Weights of a small transformer language model: local attention windows.
Each number is 128 + 32 x the weight over its row's rms, rounded and kept within 0 to 255. Layers, rows and columns count from 0. Numbers have three digits each. The size before them is the row's rms in percent of the matrix's.

# layer 7 attention query, 224x224, rms 0.0933, rows 0-63, columns 56-111
103:196061130130173154158132069127133146136122109075148098171134167119133094173154149166162194122071123112133180094147079116165099144122194098136105084055079092090106152105
090:136103122140129124124192107127145147127128134140132098112093151119070131145097155156129152105154142163192162133136098108162173115132037073076153102098128054101147196165
101:152141092150095115143133137133194122142120133116091122150115139134197177082111122166141088106160107148116137146169123134146099112133092118121105095134101239171184169122
094:130129089130124094146124187098117141154115152153118129145095190145186132150195169128140100166134160114096095184159138159169117133147162165160083129163075192117150095158
105:116079092109178169143162126110075107198136115126108111156160068165109093131112146131070136122141046093114099168135118123131150167131088150220093128135131114130107118094
112:125128175161166110159133073074081137103121157141096111075131176072129124107180108107151105104075168151155120121175118130128128083135138206090079213100098061147157119108
097:138126136130165099190119117115186100153150139137091123143137127132124097122119102189090139116107130086085177054145110146193149095084111143102074126199111158108160143065
097:190135096200163141130121152112083144107146175099086139126105165083102145086132061144080096142076123119150160056140119143123104087129138160164102154140149112126102116119
092:100121108078134139085131098106169128172140078102148104116176066224119079136093144154105148108178102126138094109067153126115111149111100127110118076112136170127147130100
086:150109194116158096147126120134121154137178200125148154121114141082105079113115135163111137131076120081122189097147117087189096116088098159147052155165109128124128086071
083:154133127103152133167132133085131103092137195127128141124081168084063148132133123108094135135101149116113161050129115078178081134073114143155092170132096125107130077092
098:093149080180126099147131180130105104122203131143103091141136083124128165138165062140176098131117078116133133133091105160136111082154145147145138118140134171121116156133
080:155135152107129151093126095118109142086189154124143143150081126106061131134114188086076130129141175155122143108184147078123103147088105120141110179157162095114114110100
085:158171134136133143144116155105133093068139172189106122142087157087092112176119124122111121129091121115112175068189081129175076117089135152130118155156102139098140091069
087:104080084189141110124163155155129128154154087122133131170176086165187147127144080156206128139150088120112117170121115145130137109145124157112124064101127165100124171141
081:142062137129093169072134066182132171148096063061124154144139113134145108129106155130145163124120094149140090151118126148070161106136094079113133124094140114152105159165
094:103118124144181152142133113139117127114096178157124123093100175088135098115094125097107082177082095092151166120117147148104119155091067121113099184203156091121141112169
094:126122106150092106111091064133179159168130108099132177108123098107184127112149100116123059172118113107134107156094159169071171124139128110122122131154158150171115131184
096:144115180095117158127104057113134159144088110159141165095103146091077119120126217115050138101113178160120132069113192075127122113101127129124147185154139085143118117123
097:143161112102143104164166057086140142099085165152124133156087176132150188127132137159114121171140186168083155148110132071163080134114133207151166160156103133175141104160
096:177129201111115109127077024071130134101088109106085189147074156148127142065146171147134187130132147182157133113142133079149103183105086105149139153083116140125076125110
102:084149057164139118079138082071105076116155130119113107142123146180113119153118080151121167159054067150148110158091126133105157092113142110124111089070147115099102137157
098:155127165095124191105150135175121149084129125122136183073109166121083091134111200109078094092124117100096119087136163090139123140086123079138131141128122071154112134053
107:090168133157118086212086144129088065112125150164101121143168116118110124180144167122126113139129187123125147095121116153146141139118152167157082138132107134105144063131
100:136124159101105135111137113158118141145126089102134193113128125146120076066098131112118127095099135148191152108163154070132135094139128079109108114148142104119082117071
098:114131117153123107130188114151083148141147106073084068111134066165111158109140108214208166112162136126138101081140149140106149140140121127127212061034113151134143137148
113:129148134141146160100138149148121102126201073141084100114112082195139100113160105137144135096176123095142109075080099156121155155097125067139051088095155177119114093138
096:067134076163150068147149129104143107114116098144125090177119144149192165154149087130141150165158078123094121156120100122132104182120082170117117090084112172059087119185
093:151186132153087126131092090129156108090115152167088178136124143191132164080072139153142139094133148162104104162159145118156140127159150155164164168122111157186098168183
089:134108184138125124103119092124120154132140150137129155099131174139150103062096153109081128109101161125141146102112171104111155159048130123137072141093143056068086083150
090:177106084091122136065153155104105153087078120093148131169094109095176103117173137093119132091134131156139135210149158089127093107210139122134112079180169120138178201095
101:183113163174160131188192099108115176115142168135162121132121108074149118175115111138092123165081107135120134197143141121081147121143100099144174146189135116149105195142
071:106139081100138117091171090167130119065126135143132113155171137143081148124123160144153117130139077150033117093121167114115136139115205116133129139093143105125065152198
087:096161119122146153113137154110184094055165151142118102125107074113114086147072132071146142134109168121146143156102110148137164124180122112102125175157128118063196110104
086:154094154151118132109125137145085147183171097105112154132146161175139150135176101149078132123094092107149119116146082119146138102123132169129138055156121122140110179141
087:179112113148129103120137108075076129110086180161081129142177132138108218076121140122134115145152141174057107181131171125119116132103147125132180196127152140187100105188
114:108116165133116154139108118171126143187136062151177165152109130130140069154126087156123155135114061099142128065171112131125154098120101137137089043143133063131103133087
091:181137148146148121077122153115088140121157161137102141124201185108143185147173118173071131150109107110103128165146156107144097082164154117096128100140125138189058155167
089:103093111121094201201117166201157153145163072108107159170098123148111113081068121081155134101132095117159102108145137109071161185133117111131104141080154136134133109086
123:121119124122148148129135154199123139204140081116154149128081081143125048146115075156125129138106082076142120054112107109142151118095105144127090043145124079087124140070
107:152136101153166125067138101096097128067088183135073083110135165088172219147160161088125162152170132155151132182130105148089129114127151117166201199103162146165133136178
110:099104127139077192177087108168198146136118032115124172124171138159126137109109126098142109129147125154135076151152162152064176145148094110108154097070146151125124126135
108:178081153145117113100132106105148074101077125166125109120196147173117188104155165099143129110151131136157091207107103190116145076153155114145174208155176162123067137178
106:115096136104082206155109161168180167183114072104141176129102137149127108056111154138135145100115096130202089142145130115063173135111117048123097110086188125183121127103
106:115080136114111183133122132175224153150100120107131125098207144112124149110140164132117075109088126152113102169122158148067171126205114054070161146128171177143146147164
106:062156191137086139136171142128116140187179109155114116148130088117095063117103117144119105100120086112144127082124150101126118185103136096140052101158092141130143143082
105:140071120123122157097101138097131138122071118105149114073214144130157108096131163103104155117148130117086121189114159177085114132173130077092191102132148123127125122181
120:132141149094137103110109130115137118110150072125094151109222089142120112092132140097164100100161116111161088147105189133139158123156072106110112040093147179065128169118
109:101124102080152107110154114158097132094100108137126101069118059082103113163135085138063139176153143111107165093172157063105113186122148168146158088136072115114156081118
099:124129094117173093168158173100030103105151118090106118163071111151120132127170147152126177111161135120153176060128125081181114141036116136162061143127097066039154111099
102:115204148120110079160165108093115099071193124186097090117110112101153126128070115105134133129114143147163149109162040082192104142100105173167115181143121130122114108106
109:114148098099101148107130101168125125120082084156167149137160079137111089173096102085082131154185145123170097152148148130095114130154116114099171067091147119109156155143
102:130166102123139156074144150107140140089156104138106117155161110079111114142128134128096179152178112135119178121137155054139136073144104092102143086128138130128152181110
096:118129118139123137121119120177150166130131047116138104123163109143145114065170121127121092103158090107111120156113137136071148154149095115110151105114197116154137098114
105:110119079163159114162135121105169124155143160120100149091163148201106075147134131169214095031117118111176153126100080134128147119158135160106161089090049164207103106149
090:131143140132080168102103124169104152070128133148113147137142158077130167125110106091136116191129103102113118177126166170036142150127134068142217174149184176205144105159
097:169078109136146129091174180136068134180136138085176153128140073135115016153187135163118183117128102094115179108171120115091106094155153100144141072136080081128096143141
093:118140138170105143082169154241151145157116118163136145175132096159127090171085092116123169117159143111159121168157105099117189065146148093169127075128094122155089151078
090:152147147154102132124087126120069138060160153110131134164045153072162179148086112077184170070124114097165133035108145135139158146154133076160123144092110152121080181140
089:172066150095119103136066067126183104115075124094120144094129141163154170080158189087161078038103145139088118137131157134150120152141098138085169174120170164122138155188
112:150056153140158142131130110097174166092089098150067081154137240111112062146087128086119079144155099147124138094090119079103105134062151105127094139120156103139113064160
107:097078107072133095180079062052147116170111170134178108162169140123159133107158150148151068184116129153114103141140197187117076138171141179094140127156156203152153103119
101:150116109149094153121141132093144143084096110125088088110131167159159136214119150060151092145136121153149112177103129167039152085148206125122128151178142154171133132216
121:110129117166134130168146098111161147094160199163168125146167163141131086175060086137096098171112121143092143140158129148106107200108126134131116171138102098153149076154
# layer 7 attention key, 224x224, rms 0.0916, rows 0-63, columns 56-111
082:084142132088104104122108116169152132107100198161141151212160159120184071112066121130153097126132155076124218158122083105110106117179125107126107121128142130159107087155
090:105173140137152101118114129200143136105072175149116179061147111117166224169095145083153092150141155123129088171113125161102095137110143190123157158158128161156099135137
077:119162123082069156103149140143156158123158103123095208143104130178129132167090110184150113196101138142120115083116143147090057169099130122163115127129094165084185103148
096:087167129128099096092117142174113097140157150130187130151155092085139174095106096146124099065150193147086157103081125083137096127147142140070164125133084157211121148161
086:087081141107110104103147148154210191088145100132118126123099145129163122137085159215119137170100121094174129151156149115065166109168089108140099128163117191138158169097
086:232109121144118035138147153137097136121173171102110135103112115135115170121161159093109176141132108094110151134108102133136204127093114132175165153159168134105182108148
079:133126043109145105131106131155091113124138131095142159153124077115152117091147123143169157116053163143113156128157168105142169134135124132133122088165064121155081121126
090:146154104128146146095090072120073110082105177083133171123114192101152132146167148086154127060091072182170141110147099174182152112098144068146132118124124070114097104137
086:061100134121134116130145195132177177160093076146147094095120116114088168122124119142142153187072151126144086186109165094046130136159079151040146090119151197165187160107
064:197097135127176072132111161161084133083158192157165137096157099119055145158165095123131174146142110119105135138125127171143118097116118131129173113080090099114103111133
090:152135111105112125112129088149068081081172141126139162153154173131115101156158105059151112075144051142127165079119086127193085117096170127110127099090073127097066087102
084:143167148109117134116082096063132076100164120098076141163157077141108119113144127145138123110153134129102184101124100169154151104133130093201113104089133128112120093161
078:185152164133122135095129202147023120112121169131107223133104126132117059138123188125077079150090092162132145061177135067167167126112156124186102116142191092071183102054
100:178162085070160147138098095115080051061170112095123163160138143160139089135151133104148121082174056129149148069104083159169174131125144097134114114150130114070109069118
082:116140109106177131165133067112188134130097081150173119116148144139167177142149115094156151123213166068136123166114135152102147132105133164042186107107116178136135218136
104:087113183133108128134146129112172195150097141153142084079110130100153149096130112196108115182107163110098104180153182091100105141147078154086159175121112134172148136144
091:134125142094198140165141100101143148144086129146174141127139151146108148144116124133167125103165151155180131201120136133141099143118160179133115104100029166169084092095
089:129119169128086218142129180119168151152104131091095169109095145098095108181075153115114120180148176177103112153086142127085179152154096121117105122133182128158119152113
073:112083150155059115141115123106120136151110170121145190133148156097121093084107143077055077090138107176111134129126139099143169153116078099141097151152149119130080084134
127:164151063087166104107078101150110059097163112099140138133150088143147080114186149127137144067155099124157172098094114133174103080171146120118133101101111158094074128123
107:163110149155147116115115104074116092121147126109106131129122085099134156125177161095183192183167140135144154115131052126123093120118129154120100087136091121084096131094
080:104147099100066161129115144067133141086117094137163140086056131122133154046097130110118097156112163140140138170144173062130170112138138121077151144131162109119156129146
106:156148075134175144085107129167083104102178156092135123123103123164124106135146123140197138076196056113154136103099145163129107115156161054156138042084073153081088105114
081:136180130144137034131126069104137119099106114128086142124105139139158138135158137105101117104096145137142087082107101083146122121158162161170126151183094120121136100126
114:152067114083133125115126098167129128163131120091137149109175109170131127104123141133132157110147101150197086116116135102117160053147141092128158100082083116109106135079
086:117115150201134132093139174159081113144142170107116177154075114170112171132075062107161165144121113092150105089116139151135132117101075150111151073104101079105168124114
127:140083103114155156102123127170139165106149114136155149087131124130135146128130129050093146078185080131163086108142136066096193102122139089152136127075157091136127167117
086:123135085127075134188110106160139132091090105128193167141068120128210143098081150132089145118121104129094081180074094126133119191106138149131175094115139096117089083150
149:146205100146152057141130123091113089107160155153092049167134119129141158142113123191148091149073171127102162146128140165138106110134137157117105123146116189137105121142
105:142118152132136127087136189139147142169146121142113131075121160200195077112110175117069114085102157062177145103084170072173114113119185140152125132124125075051141123080
099:129079096100132151118134180133063136107140101087113174161177116117134102127180185084184065125183109133125133109141114117118102141153146133055107091134173087113167148107
094:148163112161131181183150165095090134151130151118158077084104116099120050175095155160152056111115132161150132154091130134154112126118169125177123148187115144163086087128
072:071143162046090129090120201117131089114133069162190145091094159174140098090111156111208060100131127146131112129104142160097122152163104093117134093154143104130143140048
079:132119111109179087125143069121113140138176154086086103153183086089136164163127103066123138150145142125144112123125133095111146101115200133126099157083098187178100136123
080:139119177144097152124121176151145122094161072150153107104124193160207114103142093127103073125109102124128105131153115217154113148102071122155177153118136119108160084133
073:048143130109144119143150192147155122138124168174223154102130144134123143117116146132174117076111111220096158133126072072132141108105120182103101109096134077183104122107
092:133082200162105159104126155131109111103156075138129108103102149177134114107151121107094079187176111137141075129145131220116120162109120072144142087151191141081154129117
063:065107121167164119155149186090101152082085139123146117066080174148180131105122143171131141095122108175056153117166116137154098171108140120158092132085139096080213118113
078:209050166136117165125163078132143129147150042135096148113182139136067146139136095059092151140147096091120098174128161172110141121119110070075164100170183161134141140140
098:133094225129060119117144158177126156098163112126116086123159114148140086112115070119042094155145113132127090133162174195079147138141127083113180087167144137126118133149
093:192126074169178132131115083125105083109133174122109141176103104119114131101152117145137161108130092071131188073114057074186122130094173177148111159125148129090135107101
105:164096125184115141101162119161160163140191049134088159110145118182085129129146086081098134160109049121138095129116179121110152128108092088121128093159181141108166137144
080:155110186182143157114108119151117109108195099154110131111175128149133128092119081078138149169148102169116166131106149119129149192075141103132061095184171138076149096144
096:117067194159089156073132151161160143131169117164128132110171124115078127116118072101101083163127105115140087148125213196064150119125116099090158069176135149150104148167
127:114066173110128174107141131138140192155095070113063106082180145092096101198083147085088122158130094156129110177116204165054133097147113089092128112153160142157118157118
078:060110183139143151073167107120126136140118145114130082129112162138119105157095073202170182126126081185141060094103138114119155095137118097135118088134051125135145166133
119:119055166069117121092143125147130187154107095169138102087172067092076122196090102092053133157149097147072146156108175114047153110168134153102189107152103139120112129150
076:102115160154163134062152175162169175112156122092098147114163102136060138120154051101152181174109052164129108126157135125094104147124056074102141077117159128099108162123
105:121167081122160086148155131128073121116128128088064111100072142142154131146134121212125184144120081141146171111104049083193131124121178135181130082046096125124150134108
112:157144108178118110161078109160102069072141125132161186149102139185167144085213164126108107100128108085162103121130085129192119178080133094144149163114145108074118101151
097:158155134129163101137171090117159122136118147125123121146162147164138107089130186125109173054066113118165078126122078085155186083067117120154111126085134070130145103105
111:072120170154144176126129164171123152165139050107136114063145100135144094119139128117089140147128129174147133169152164178080117111114109071077178069134117117126131171101
127:161093085116157163090107072118115171139101100086123164084160085190121115112159174172160152095179141141142151119135177093127197094151163080078185133125139133131126183120
138:145111130091097143048121154163108174149116115087136190080160087157143101083158144147102113073131119089151108123138156118103161105155134076161157116138125120153095179089
106:133073107127189180156140129104114105155171100106164149111106124211133197103143137103155126132146111128137152105046101085135191098118144114104111157049128092058118120130
114:142106173151130083143134101127110122133158145162059078126186164076088128141139111139117142191119096087123152125131181185093134121133168108123128128131118154135090114117
106:095099099109105148120149164154129118139159145119129157144076122154207066128152065167119140096141143072134132105095126116160130131186165133153130115095108152105109095119
121:117111122142089153090184154108080153175111142144127116101140108175086084142093123162117137104089127073183133099166135096130168107108132090137099096132094100123078162062
103:153147150140159113111149174149097166105185136107061128051134120100145150053187107116153173102137111104139145129131191138146165083079082127152164198086113139161107187154
102:104139144132173104190125150065148162140100133144128129106126180138129173071102145096084104148124126167099164139154169138114125134149166160107104148107152179109176171130
108:101126080080114155077132169195164134134115132169156151177127086102129119139101085123131107118134073101132120130148120048133149131128130131105141137087149152165173158167
114:121107156145159116132133139158169134157058155162151137169158144099129111135107080086105097142134143105135131142121126145174091079087122123160101128146131184159100085138
100:171148131122155105111079142108119130136171193125101116155194185095105129145145093078096104207106155107093130141059169156094091102114220101140102141190123119165119142201
107:075135095137094088133131143141201130130100153172185136123131162093147057157092166117080145140100141182107086159078108138081145132147139160159164127150156116156134112145
# layer 7 attention value, 224x224, rms 0.086, rows 0-57, columns 56-111
080:138127079110142168177090159105156164113075052101162134105151100094105120106150195140132103114108129148079207110166128115173126094070141180129120145117135136077149160147
075:136110087111187196129094141130110104150158101175144149116147117157118107142117126142151041086141108121155139103148080098097179126131179085145129094136142155156073132091
079:089127136179115133169035125158122120117140082070142094145134126129143133156130138121175086091104142106137143130170119149132147125111109121102096119154130166060143135163
093:099143117125115105163083117159105158138143069173199143107132095148097135085087163128124124135112150153104093154128134105190097136126094155138115126094138197105193131141
086:151135075127152152162014132139134033140148117123143118152123084149148082111126116091152170109140092141157134080058079160155130133125111120164107083091125199086081106062
083:150125037118134130100100162093146043127182173066106080154181116136157097191150124144171097153158074113154177082072100178152122097124141123139103098119148129112084128122
085:052150213140074164152132109093144155109080115189142125129107130127102143126025098083109184107105148102160049140069108064116180150101109134139128179151112136179132131141
084:059117115194148126136166173139109153141148110094122079157130137129110103161097141097097155100135146170107151155118144107159123100097152146090121079171101067114148132131
094:149120154097111117169081101124127131103087079168142109159140145137107171089091131124120123075075163113141161167132174135118189149130105151086162194149116176152154131109
076:099136218196149117087181111121138157141128156143056115096127194107141142137183132119108080161131173172147117126098120109100127087132135135082161191153151071115151122156
085:132122107131153165153133149103189131134043091178108135179152114151050135105112104152127116132097133120084127157176134205127136118153181119161102127096159161131091124123
089:139160092169138083111152156096106151112196135117110047131196122134079140142149090103159159143105108098187077173130128179064143071129223123099080097108140215159140148157
081:098130077122151159136049137168122033125159096083132081122125091121097101149132112087152127118155091101169128069074086151189135122101111075154106091077131195088113142121
077:098132146094128120104091147159133118102189097127128137156160120143103160122124143110167115122128104080095164154137171077101163174079102164109151094138124107092176157155
075:057118100134139143098121081096143120128089087157151123081155107107139108127076109023104197142097156129135083171093116082127204119127167134139146193120133096163141121170
081:116118047142157110122089138135146092141181119094144113115121092132143115127206160117172168105185108140107215077125085166135125110124153118157108066085139195048105110085
079:142087169131111125147187154125150172101177183125057114142134179128185182163127139156117131174111133159152079114139180096091077114097185148117096156137139129164132127162
079:081123167139027126161129090181167116097145057113096143155038102098106100106122162089073108104088151124170143160090085079185174132109093116087137107138135117123123109104
081:105119218126109109120109148172136113118120135134134084077095107100159173125064129203131143153157183122125139127159160057126124171095136118102186148081145138058156121088
078:129145069106177156134159155130157081140174188086093136133126162123166077150154153048132164136168081092119137099114115120136112135097123127115078124077078125125116119122
076:150094155151124167093142111123154193165101121146129163125137198116155138137106168135077087139131147123051134142144169086103143124141122138112156140174155025141186106140
080:121107153096170133106155150099114183139052093142141094044103137089086132099045136083118191124150118161145104140122179102159140142115108112123179126060087158172115141103
085:117111158116129099166126186168101094119182136128175114150110100126197118131186154217179128114158127097115179136157102095151119141144188134134061115116096227086161149112
073:114128138139087125163102130147131116149139112182149118158134076170143102117038060190144085107148148150132102126108100143150161158129184135134137129121108115118101107099
083:067155093079177133101123103169172076123174193153125160120109171141111108135168116205082130096195114132199137069110085148134089128110120177135146123104153131164117115134
088:104135088137135128124099179083134089125114153095065143140151080084084108116128104078116161098087122126131100110105145096156068131126091119102101120076130155113083115139
090:152129152071089128158154076132158120114117079118147170147143129106174146095122186078111157136094125085152118136107149090189135168149106132121119205102105140109181148147
077:133113114133063097140077138110147112115119163110140102120134077172149168135106064185136173129149113161195173064132085190136115131110138106073123119132097148081119101178
085:153123115141156127120147177134096100144154133077106126138135100108097094144131130084187109103098145173114156119116131152162144100133179065151157020125093155103136103123
085:080148138132056105173097173180148146130164097125176143154122118134146091056132112111100138104088159115101134148163142100141122174139098170179101136104166213058199137082
085:147171182189120151107080208091135110146122174113116151108095106123113065172132084164111061150059121118130149123144146119141121085100112147127120101151173053201120145099
085:115137142140147133105235066104174187118118134170073157121136197109071151143104140095089111140119147111114080156166137141103154128135117146101153160111146093147111137177
109:076134141122137131156121130101108136101161145169077135119138142148132131111111215076141077090122133150131091119127173117113088105134208124124131138138137143067147121167
097:160134117149132141151153174170129153170097155036150078109107140152124099158177106159093110166084118093124105110156103119164126109093150151124153122142131136157154152074
109:058127124071091123129125053151121115063168130109134146173090146169120110157180108116116141139166093127055131151118127121130150122138124107181145107191140111144153153095
103:137119095160127096072165167198143159161116083146155140079132178098105145133159167105124106178119115115126122163099092153103134101168118132119143113103160159140192167087
094:073150124124094137086129120126159139099164086167145129139124199111093070084097127186115117071122139135125210143095148140092181162110100135104149207117156157096154157134
116:093122080124118127132125072145110127089141113068110202118153129146078133110200114193116199204196070139080127120142144110122152157129190103130158119112086146186105195193
095:155107129141171111146142215095080146101150138056124082139202163121089160145142214117119093088107103172075192125214132133131108042136129084094127145140106161158159141110
101:083211087135167081178141136116091090118072091167107148134129099161165091108074093100193124143169119090185112155151151082129113161102139135142125115158133122118149146110
091:157114097111138127144138043116174116158117149157153127127141070133097103148092141085141133107156161056188085103101124077135092122134093119155133123093109124100173055157
108:069145155145171177182066075101132080092174097215144177158122139071159135073114120136077101101183125116107150090144153137134131120122115131121104092079116101135110140121
114:112137136149146108110135077169136122100140139124159111115143109148132105148162046174105141162112112085235115150127102072147156059097108121142171155133174096104076114119
100:146149118141119158102196145125158161173067164045111052136123098154153091164134118110145169104085125141183103130103117160126142116112138113144102187204141167134143090060
098:087172197208135152189135146128127083091145166161143132124121107124131115136072062126157153087101131081128158122126130097119134153093181122129082165147108112140125107120
092:067096085145122176051063129159079127150113139112147167184159123119122168094107133118194140135148117217108146139103153141094121183132068132103127141145131130127090202141
100:120127097190144135194137219123176142105079129113119172056154089117071099087173151113100220148142125167080105182154102132135158092163072110093208131159126206126103160180
110:168130125135162101155156083148120137113118121157081136084155125113130179148150134139131153122095100145175127124110172122104139094124121094097130114160095139125175144170
099:176108099149152124126159155174145156121132155119113128112118158137106177189118157082120137158083102102112098126082172147106111095167193134139196141107156140101154129164
102:097148149100147103161115091151106117118126140132138178148120135118121106133181139085103105192161123109184006115099121082160137096126138130113081114129146099095132120160
087:146143146104089107064113094138095109150103144125102118086125105135195121136154119096148122121097130130097072111152127092098139128177140097181125105150119044163129069131
106:104152094084111118133133124141089151137207140158203128129114118169165155134142120114123132095168101169147112115149102071138173059126132147167097161163174048157147106140
119:141115031155122121108126191137166126134062121137162085105134123130079103153085120075124076105087134136159122123110108150126094147142033117115158162113109190136090087175
100:109178156164093115189136131122116119094135073173125136095092061118160130151136148168083198144179130150037148102140139184090164137129160143159164080098123130097146096106
093:139145166160134107202164169162122118115149136147130150146123104118139110105077171087146153073153106143118104108041110129131076147076111121187029175064140157088136078120
102:125105117173110145130096066157189120110074103150117180090087124131155168090106095165089184114174107162107135133130136143118186120146192131131140122186104151156138178178
104:187126085129089124136171162144083144141176115051079100120060170133092174133154126131104134122092092090050141097160130145108085168157088135110177095085093128140090168088
096:072156173115136159148072100077108073080161127188150162154150114100147069090118135122170087112133105149168159125100140130100112144111084145081051175122112085113086111159
# layer 7 attention output (transposed), 224x224, rms 0.0854, rows 0-57, columns 56-111
081:139178165159102083132130088166140119121180161161077167173056109121158112151128105138148202147145091126142112129091121124101121159147129064188126147162079176155100092134
082:090111124151109077139127137121144133139087135079127050131134065102152138128142110125092160097136144113096115148113117143124126125187117183130106124086092099115164145144
082:148157116146124113100179111104186131129096113156138126116143139146168137136178137120095122123135098125127066154066126148133122160120135156167147110055138111188061099111
094:149138132105081165114152152126154113087140208137096175148095199156190169070124127107137132122191094068124111149114130134093112156130147093170160170151122118146089134140
098:106119098146074116141157111150136145135113111123118126132143103146152165121144077156120094086165122129130102190126123143121153131187133149120138126087132125165148130200
093:086088137149105115142137084145101137132103087159145116151101088144111149170161089166126147085152149126122119149132129124081151130179110132100134093107128136131154132149
092:154078109083105162114125116122110138143110098082126151100109144090137110095154150152106093114154145122132151124197135087141066159136119097140163135127169092128108161077
081:195133150152151123115120084136168095141145162070190148082162136129155127098154120154131124119109138143122109159115113150147146148160075120152135103106153171140118133130
093:158143116173073187178175180130109148162171135087084117107134153061083058188116116139131130152167101128105112137129089125104066167154099121174149077089107100153106128156
079:159146117076208128119110119090117126114101085091179111118161120130111158134123182063159173130067138085127163100140154133164096154088106142118103079103093135167156088050
079:151168117157115098090138142190071136125156147131086171099118153086181136146103119100109133089133100166112167087082125058127163133116079134143119158156137124139171136135
089:110067069124169165115134124114107107173117102099138129117102110110178085197140147187107134121162148147067164072088119140149165143134034150127125086102114086086109149136
084:146114119145085142143119084115135148145110096136135164155151134178159172097164107155101105075162125128127081194130119139103156134187133135143166111106118125177125115188
075:135118128189083170138133111099106086106075118167137144104074181131131103160105136157115130214100145112115115173125110149080115138136141099143065174156147118106107114116
076:161129182085110119177115137104092145113121087107091154137070140126110130103159135164124106055174153129180154130184157118174050132134068094148118107103091150150132176058
094:145143146168118096134138123139130108119108125141116102154164121165147135143141056133134119122121093136140085177095111162123168136182114138141137112132108151165138135170
082:117166129119145126098103130088104085103171136107161117128119120123114081123105165076163127172142102141137174109153148144143121160112102119089149151120159114089135122090
078:165123178088157153120119118070132197135098160145174160118187198156150163111183081158145129081137107115130079148152154171083053156150176082167212152131108145190130155144
084:143169052135125182150102152068132113118136129081177113185146182169072089055158090122149068144124125133172114147155127157127108147156109131160073142175141084150095161124
076:106104176153138074124113096132105122096132140147163107147110080129142174139114074164114128165150140185138134195141094159120141104179110098115137086114157141148129103139
080:141163218110163091163165110121111129074168139135102111102145099116135156119125158103161153147084141129150176127136128129147088115097149114124143162141105219162127135064
084:200154104133132173138103121129118080169153144047128157178128169145123151053187119117154077111135129123141106141172090095146119148109104116148115131148157116100095121138
088:114169076206110126105114109152161135097116150161099118166148137147127140152062124101120131188117078160105108152094118225088158139143136163136150130125160097112114132179
074:121140035095113156083105178131111137075119144080122130080135150120105150132114129110116146116152102110115180128131147127123117093145138128148136150133129144125144162208
082:138076155133115111114134185098098126116090076176161099157157082094077110134084109086184129171088157140064137146173133141116152139184145102088117120164119106104162153127
085:140112126117096161151171069097160125150181091097163169132105171147133179108179153153132116087181136108136159174169097100087114152095128076115158133140146117174116157117
093:134115152175072161082124163152090119163136173152084163148099162152110152095147119136131114132176092143092090138176123154076102118138139099142165090150136138176090107110
080:154105094129120148143113115134156141209098040102124148137105093156056094142168156130157106105102115078123102171084161073137165094151113118154156096119175119167119140067
087:134134100138179119150111093130174125144129120121156123084181112170190147122184130150104134093111098106134099152118099129165149107143118153122131162129113147162139138160
082:171118113135073151090155138105151148109134179127108134149151200144154159143086111141120113124197084106104115150087130137128145131159157081145193159190140105171084123158
081:102102093055135118135116000143165147130092048110157096129150146115135165162156180071106122081161182130178089123090103098154155159112104146086151153088144124132122091135
093:150080198125134141146115158101087130148140164112130128113103123090132078108138125115111136128107165143097175106135147099133107147094113101130125139173101122122152128056
109:166165114117136162067137207116197120139124098110149078123163127109116133119125159090158080095081134160169124113135109106142147114170094119177083127157210141149111084134
095:040097098115138124183123123134068113104107105140146116137100132106112075143161060137116161120156155161137099066141129104115081149061090128054131134104095124080103115144
102:164079127213103163097218222171168129155163132116090106108159105087082085119206099104157123143057114116096156193165097150123129073153128142107175081135155158158108108090
104:126128118144176120139131062098093186175153118101154085165069111119170121136153135155109123091186144115173074114075152106129164186070104187082149109112123111153135107145
092:157113096149081213165168160158153113176143160158092104140116179104099140126129114138172092174150116098115130157143090087110169128126166139168148170165140113156116142081
115:145111143183113175140169188166135183137164163173101154125138131093118071149140090139116138123070118098067154088127111126098146087136105102135150094173096117163124112047
096:088142107059091143122107108109101062106157105110147104140097072162121071111100103130095151106154185092094083124158093142082060146155180124123131140165113134115152111117
103:159197086142092138098116101155162166088147117162057149096109182153149189100143139129170124137104116110183119112154188094147178154120141133199180128129178200220089117172
092:147160128169113094171083127118165098123105108093108171121182151115105139118186146073106144139068095141107163129179175190147112159134149071103101092106200155105165187180
105:205099160154112134084125142112188143105124162151092164108149192115133178085148168064152119120132114092064149168108091129111161105165123081170147198173163147158102114136
108:143094159146110150132123145129161120140111121154074113110116144081091087145156085107151165158116117161081114117100089150107151145140107158076104138112124106128118152101
100:081135123152132136191093108152103093112130108111092144143138103115122067119110102116144155136119133149151128108129099121137084165119098183082056083080136106087144141163
104:131146132124148133073086148149158067052157144194079129123120137125153130068054141092163155129103110112144112116147130121112125102156112089174096170170165164123123105128
096:141149145157084131038176206144174132169182099185103164118064158164146172132098177154118097123096096141151127147098122081091160095141135127170106099124083136166116097045
100:147130137107104124087128094121153152186171135138071091146150164099134081103168095103098136153067159086171076102117089086108126096065192137114158124171111164173143102115
112:180136123088164093123152051093124218207122129156147143148097141122105092169162108174088108114130128127107123116169120094140103132177132077202083106140104067123146120122
098:113205088115133116133113130093088125140141101110182079152122092091138112165083134134121104089128177171188098075136117127166106154062098150160078100138079069117153117106
103:175077141179184128089121123109186136133114092102119091088181143080117109140195157109119138118086117159101188120088135114150113108147069170076139095132177161133134097127
082:093056110096193088171132041064074124131099128074161098140190111151089118172154156155069119062139178147135124116124185168142109104141163155103128116082087153109139153183
104:111003164128162116121104112126139114128113077110124135095215119155060095161160114118110082137110179137106115200118158169161146129164112138099126123120118156130093122134
122:143193141114112085167124092112057133143130058100132113177086121133141147111117145138114172200153121119158110119148161151122137198056140182163158125090131079154191193131
106:212099106104121069117137125084095192159116170127155119143157132094136131109183118117100089062134121124119096120181130163163101086174134147188190175117103141170122146226
094:165186126121119126073070129091159133079142151111100072132141127158174201080092174088128116133145129100144112163130154169141153184169123154192148131160169161171112111149
105:136140128158164124113135128157103174147181199166145128149118173138143112143099140158090142123115125112122163121127136162112101125120109094161139109130070115129186102093
097:095130083111128098144175148100093149126152141081181096157096106155136101108178094131131133087160146105145066112143084132155098138081187155156142119111099132140093105117
097:188123149146121162075151172154206135097152138155049161129113173144152176125124181142175155135100084111116176208106115131126179083202103087176137131143184140151096139095